From a checkpoint of a small transformer trained on Wikipedia.
Size: 15 layers, width 320, MLP 1280 SwiGLU.
Architecture: RMSNorm before each block, no biases in attention or MLP.
Each number is 128 + 32 x the weight over its row's rms, rounded and kept within 0 to 255. Layers, rows and columns count from 0. Numbers have three digits each. The size before them is the row's rms in percent of the matrix's.

# k: layer 5 attention key, 320x320, rms 0.0515, rows 301-319, columns 160-239
# q: layer 5 attention query, 320x320, rms 0.0494, rows 302-319, columns 160-239
# v: layer 5 attention value, 320x320, rms 0.0293, rows 256-275, columns 160-239
# o: layer 5 attention output (transposed), 320x320, rms 0.0274, rows 256-274, columns 160-239
k301 089:143171148136128061132148138132120106152119146115100112151107115123159086071106168091104093101158095119111108165161113038156123108111129151122133166090123161131111111068088134148154127114067141176143141170153078123105117119069153157119125091
q302 095:167147161129119133136123133126071143139096047150107177136126131101139080107147142147129115149152142107076088152109109109123107112148156105159135116129191109134117108129148156057116122104089121122058172116146169177164072155191169139121189116
k302 090:192110172086172148180141067185098138086179103097099177086142148093078127085126094153130087117089120128140135135104084136121155163089132153121155137065082122071155152122163106102141142112088161143132180116132136152139162145114097088070113140
q303 088:111147129096089176108109156153105135166175092148087097100139105135084143099083082231156133118071144130137185167141218154100153158103184082215162044132118179166078172116117120097079119109139159097087114100119135146150103111169129167026184108
k303 089:105146077177138071103097095129133121178096087090118092092139180120169054097125163158072122113119058129150120141114137127141113165157202115137079163118089140173136141114098083190133116146117106163113174132138108154093124083078122143119170073
q304 096:120120105127154165088102167142123135092068113096119103117183142107100153162155131122123146078109163130126194084139157125074122139109103099051121063107131121075146186121200129099164097133174179138083100129140197131131128124136096104061113067
k304 091:109047123154114146133120120139089145096113091138126133075166136150124154115171154162128111142111124136099137130104160201084143125106151077116132070126116168152127106160185071132116124149163151123147103158111136173130092103108178104066180134
q305 082:054197101118155125126169137105137127106122188108187094097136129165117156149182159117144126135121150126158164144087116166151127137117110165070153130119080156133134143165137094191131140103147113156167089173059124109106213100070066116144093099
k305 087:061183112104112158134141173115139100085117139162159113161134130146150181162130162115162167120161159144092097191163125112167083096146145108138121112147146145098104120129131107100075099148113188102122125141127197122131102161115219129180110153
q306 086:185125077081119176136100156106099168160171072106096079121110071103122135132147132216118145117092120103137151083145126109136141179152132143152122058163168179134124171123137121074091109116116192117084149071106142150160076174153146139102135121
k306 092:106057133134090093130125173161099101167108107139053113070104122110187121091128186141089120085134154115189061165115138161142081124159170149142069094132075133142087105106114170188182098161105149185134114147175088119125147092095126125052195107
q307 090:058164125111116081130135125128139149111124237145165136117091124128192133156129082125166136102119127147132156133110143113110164134100108150067075208126075106151152092134115163095146139125128084200171092184114093103089136080062083145196131115
k307 084:126189140144129174131137111080166133099138163129105122166147148117116135165117113140120199136122138110145091146127183120162147125150124120140128094117183121120140122107085111041071122119146143168135087167090161136144116197214180182254097102
q308 087:083142119153146074087150150115166147134140179136195151117110148131161129180167105148149116114079117147130158145110111165121152145081144135100100172119086090142165119146124121149150127125159097171157076223108128125059131113071093119166111109
k308 111:152166141126171146145147147093150120082099161103148111189121150150080116118158098104161155162122150113121116106158147089128170120120073120108165166144185114114127110184145104074119126137161134124170123119128159132145096218204190157232094098
q309 093:147137129117097099152160165107107070110094073115100160203161124156085146088141166083115121144151140149130048131137113106156133051185157136172154087120173094049133158181163145208094164145096075085108149064152149140122138188150164142112136098
k309 071:136122108089147168178113143088117127097137089140131220139191144114071150150124106116149063189112169186051148101136128129128107120137074083091190129113117112136117138190216100117136123082203105068086186115088166130115081145110109093077123178
q310 084:175124095110090172168134118163142101132160125163100143117095109096188113131116137147112118140122103078130095120110130093123140101135149149189078142157147127163142061074062145082124139137074095167118183122136063137153094108119180139149159170
k310 077:156118143130087099111115135162135174195139119172060124139067102140169085095103146147108091096131106098182141132128099145153148143122121167177083123122091135102136128094090125131140143160095098203162125121133088102120157105109089119133125130
q311 087:111126136114115071115144140125150160114116183139163142071095176128199075189084101148120135137114146181128154123101138140081140139109120103097085178126097096154127052111119188070192143156142107168096120188122077121126081125099116114195131112
k311 106:181121123194140147110100107097123156109141109113136118145121178125100113133125116156159139165099128075136164076106133142115189153098108178127128159103173133134142155157111076078106206178146118170148126148123124176108116132163133154165111079
q312 087:105113141158169159105153119091108125119109094121138088146153129127039153110159149128147113110135163148135134107134150156121137138113138124070144096136106146088120195222214115149122107144136131105132140065114212152125158154143107111046120096
k312 082:120140097081128137132120123141130095118135119146144177114183115156111193152121137132109140122122112176069102168095152137118089121162143078099169099112078134134095130153143134117142075096130162069124134151112157102133103142111175139079156203
q313 073:057188143142191170095143108134121125129163148103167082060119162132073123131192139142172130110143156105135163125130159136116107189108168130077096122140076195160138150138176091134119120122181170164128065124105180148103166063143084121109119125
k313 099:066173106068165138161135129144143074112096157102132133126178087147127170117111140117131138098147141172119079156137148096131068106156129074117161125137103135118100144093089152120177066053104135134114158121130150103126151190107169114183112136
q314 073:204064134114097106146131161144132092127126093155056176173135127123157113081099135115066142142108116128112107101157141109106106100145113109150096109131178066099117102109130142118113115147076144112086187107226140080141067138180194148130154143
k314 090:155095101171096102069102100110104170135162080140116138121093185124129106128122153148106083128121122110155190095094102191086181139114126131162102105104099101136121112187181117149133144178138120114130100115111090156125168085095109099089145155
q315 085:115157123148166119106158152110143130137113127110168085110149171146095157124135136133154112096132156131142177107122149138101129166123144116043158097121074167096114178180185131148124104129165125146142076139114205108118180135133080105121141090
k315 093:090168131099158130120104124134110071115137154107193129121175138158105185132138120117127190118148143156078097154137178113122081110134148078088155120130152147171126133077133157117119062085116162123092124129124181094156109148139198117154133176
q316 081:083148138132163141130155127139113147131112148122183088105113134108075155134141138128168146119120160144153178133133110144131132180108113151056139122103035163135136168155185122169109114122163154127126080127117186142154185128124105109108104082
k316 108:061171131089150122132145113141164067136127164112168114122167098143128193161143140104116153099150122155065078142138146110141066101127138086116130145140102132134092124049112150130136098094109145108110174135148175089154118170104180117150106141
q317 090:122158113147130133111109108104149145126166162114139144096067137107208104157141102159148146141097119105132134162101112160126139118101138122182116185127121132180116059064071146115130133112165114177133112212106034112116122077093146137185105146
k317 087:138122116176132086109117154090123145141130164110119085177092131119141088109102125156183130127142132069143165095136093079151143129151103226116108186148154161103151120130090130137131152135132130170157151137112107142136095096154143185185092049
q318 084:062165129131159113096130130118155134127113192133188111075120161126153135138132115131168132103123113158126168139101124155130150156085140136054110147123029159158126069122131161143158132133176122161139076189099143131075123132080075103174125102
k318 103:134171174125202125163149152116133097099101167079158075191136141158097133135181103119156162129130126138091141135166145084133138125104114149116168171168160151096132140104104102055110126109148141112147168156115162145148105170170204153192069059
q319 091:187087150140117127152110122136111088126110072149060142161134111120092130081147140132102102135143115129092056142144119105146125065157148101233137096120184115115110146145139121159083146112109128083111199066159125158146119143172170154121163150
k319 088:141135122107091119143134102159108200172148073149083194059122083127123101114066175109084050129132126164154133099118122144099130138129147101148107134079054099146113116146130168177182102125116096095097120157139107118103131091062090107021196182
v256 117:120138121136092144120129185114112159126100131119074136131114137149127116140143158143160161150075184136161121109255196142164146152139175118122111098097139151173117122122130112154085122127128124151065101119154107173142136111166186155141156131
o256 116:164085116056130135165122082135126174139179101183168058142112113145130111073122164108099142141150146198138093147091081115126117072095144174116076162162101149164163128200179118170154161112126136095143121107126208088135176155088104162120092091
v257 100:096102131172135139112140155073122076081160144099098155148134115189089095112153121147129084133091125104105176109161107108129151147146080168137166074102161144125110136120108133091144159157140140165133165077158141156110214142159162123155135141
o257 103:136130146097134213148116126172132111173099104133112067185103111101077142084126160131122121108145112143111140123107075107124129114095166131107093131104075132082158170224227099222094147151154134111128095121090190104183095162116122136117100110
v258 107:106128157118115178159051125104174170124065120098093149142106227149122139100137184107135148095157168114159132194134140132125134109143121191120099124073138105089140120130163127174062120133131145138113075120149096125141051092069106175110127132
o258 101:123144112121123123130133126135105143110140125184099106093123113100160081129129090098146127117159140116129129101121136118165127141139165046125150117179168144240095117096063167070185101110089104084146157172154151139113129097109150146141142073
v259 104:169100115114098180096089112122117165114114153125106162089106104146144102087108102138133106130181142136087125098105155108080135073070083140137109082121136120120102103149145156115155144104103115155195190101116112104120130074111124141071169135
o259 103:102143137078137092134175182105112094143107093137091116158088177148142116078146089103136131178156106129111168149142126153157142106156242093064096118164063089127093186172156154131127130148148139066087109097170151113141099159125143150146140086
v260 101:162130115160133131049112092109118066140125171132092139105179105147127111125107130152120115122113109134088120169052093115066114133095133128103144106122143127108117094095136171100155136123117108085181156218122165111148141109120127121086169170
o260 096:130157141153129142138144166139136105104122143051108209136071120095160112098127076086165077085093123121142152091177098143153130165169131084141113166101111087085109112120124120123130143145120093197112103146114083092115091142144165097171167103
v261 080:114214130145120118125170123164147046109124123105107104161149134092062172174117075130143156138114088171073131141103127098090101149122125113073151141131107107092119078092123087102105128112131118115152160182156155107138110097116144122138130182
o261 086:134143109180092120080135170088129079145104092071133232137092095142173094116156122081163130146081107156117094077134181149127141121154108122174108110106153116111087083151064161140112132145156152193132154138074080096122188151185179113125139115
v262 085:142132152150118085093137109157123092091169216110163135177149085151124116097169126084183214136060110153093157067177090122060083156111078140140174146156094084123156209117117168112060143168103120147150106070101158111148057124101086127131138111
o262 084:115118138165173100110147160144075069165094082124055191164132117095079164119076104187119108127104146123174139093126172156132120124210121111125118129084174141105111095142125153221176142137097134115093150154101132121159163175177163097129121133
v263 088:171060091171161103131133099124069103123191136070101127096196138188142144099130156159114096169105081113123127057091104118122146106097107150120137103089179116158115123129151186149107152181140129160218120102132124129147181121139149107147068184
o263 089:115133174098149239107140141176094132132095128160101116169066108100082137114147130142124127113166129149126165138110080149142109137114179147115091124102046113059141164190204096180112148147171115121114083100118178144173104161121120134112118099
v264 108:089113117126096161141093167132070155178086116131078149095089087137135142067096166142084089121137119132142101181103184124113131118170120127103122070139097124131098079085142108173135136073129136087113114197113120086131143070106120162075198189
o264 107:187171105093118136135108105114179172106172139107147112084125183110178074153156100067174118118117131047070121143099120113131179142100181086109126132156156135193115150099094166046136092155146129157149138125155096117096079114084093153152109075
v265 111:102099133106106116136070183115160217113125098139101082115056125089170119139153177106123094127148172117184093132158136164199114152124172110122133120157173173157107109142129097114078145117123180140057126093118112162128121135128132149137151093
o265 115:135105117094128074169129090119131198110142139154163083100218147133125155130108159153089177149150155150146119159099108107112151103092083153139124150150128157185176140081109126104170110102115122067155128127172183145114149078104105157115109120
v266 096:124182168129157137147126167134131098114181166087135092153091164148133090170108132095239164117105113067088137079177104122118128176147136135136178167159132167121129093112076116101129153152165128145110129084157160134108114182158143146156089126
o266 100:139101122184107166124088085141127135145088089105141149166156102150097162142137154184053115124092122193158133133143122144115113075154035170179131161095125092103169172188157157223080106086084134163123127137117148153125168131154142118130110154
v267 104:152154120098101107131145144105151188130160123144118106123058169079137139196108064127105111107122131095175090058131091134184122140099144124172106197157152157125106137119123076147144115144150162183136149131135115201093123138144129101143064055
o267 106:136085103152133091123145085105160110137095130160181093149212125152081150142130174158080149161192134188131146170141145108091134107122059156118142082118106151099190161133149124143134088124132141081103125098167198124148125127140115133128125146
v268 096:142141156153127122134137167157141096127152115108112140117142106151106141167175139094177159144099136145091128114156136083115146141075112103127134134126152135116093055123100096159120113106143120148123153169151086075165158122178152096130134132
o268 096:132143111131117170148135104032109094149124065084154188167096127160181109068157161105121116149130107176147095080102117137157129082162137189129112124128118099097154102188146174164082147152136144170125132085102131106126210169133160140151140149
v269 094:132152142119143135168146158135114158107192144138101090126059158079151136141135163127183122136101138077219120087103120131173141167101171136135137168171168117154122080126160143101155155115120147204149096154128122160156124169146169131145081125
o269 096:142054106160103121115106080139137148114084110157158123121215107137115178192129135155059142139148141177123119176119130150106115079167018206156138105103128147079179176118137133165101080127155140059131155091140174152117126143161105148132095124
v270 106:129147102128160103113147163093197140112151138119117124152101156115176129105178152072212141142140144106164122114141103134171138119120121106158137127144163144138140115123138156091094157156135169148092088113139085188160092201110110130186103082
o270 110:117106123157132132139081124158102164116070102145131104081213110106104180152076169184045145113149194182148132144122107139116121151192052193148135113116153167090155128078075123151153089067098117100134156141132190160140129092164139144117114140
v271 111:164166138125108159130100117208138118132136128173128128084102075091118098164095075161107115082144110123096118138097189102111129174130122112108116131131056142078114086120117076163196117095122105101173104184106119104124134115103130096094130183
o271 102:145125109140085052115172132053185112103159146059146153135125167135185108134168093087158113134087072068114123132172154142136195090100137079114133115107132097151109131122098155079082131177145143199125148117156072122083131143160137102155154090
v272 085:138145088105101130138182070157120119171108118183182116116137061139146140153110099151118124076089106094097126055128082062180151155160049107135130170123121127101175141120115086138183137131112143134188159162072130063092104132094166102136133161
o272 079:140143106132139128101156173134168068133120156096087107156120125100129151155128108118126124167114102080119119158112212116093124117050166134132158125089147109105112159151102144163030126167145162162101111067150090149166091151153060086085111159
v273 085:105136184183138176131122159127097122140172105082132087141147110134142159125186159127150187151111129145123122124250173128152097164164185133148129115104122126165126159152116142134108142148127097147069100087151096118165127138150132182153166175
o273 085:181082134096138153145118120080151158157147117138158133128092154149143082099125166110133140122110124137162116107085121138140186106132156169157110165146125155149134050125166153137141166108142147116149156150082182105118168171060115140160078105
v274 093:114116136143173095107141170102106089123122136055158149150113141220089107080123107102155155129085117117104141090130153145115163140123131182123123076132166175134080084137118112115149177126152119107177133125123116117181195132156123121154112110
o274 100:164145141129111224168123101127132103156104080136096142176088103120120134110145158133112093100143115174130148110119078127145111085147144160150121127102096104075169172223175152198062095143151128132108102111091160115122122184130159145132136141
v275 123:096150106097095196123084202150171203140124128206102088109050079067153143146116140094155090115191147147172116130160157113211106088117108119117087161156139146115122103135110096138122088072144131145072140129115095111106090105111117116111184137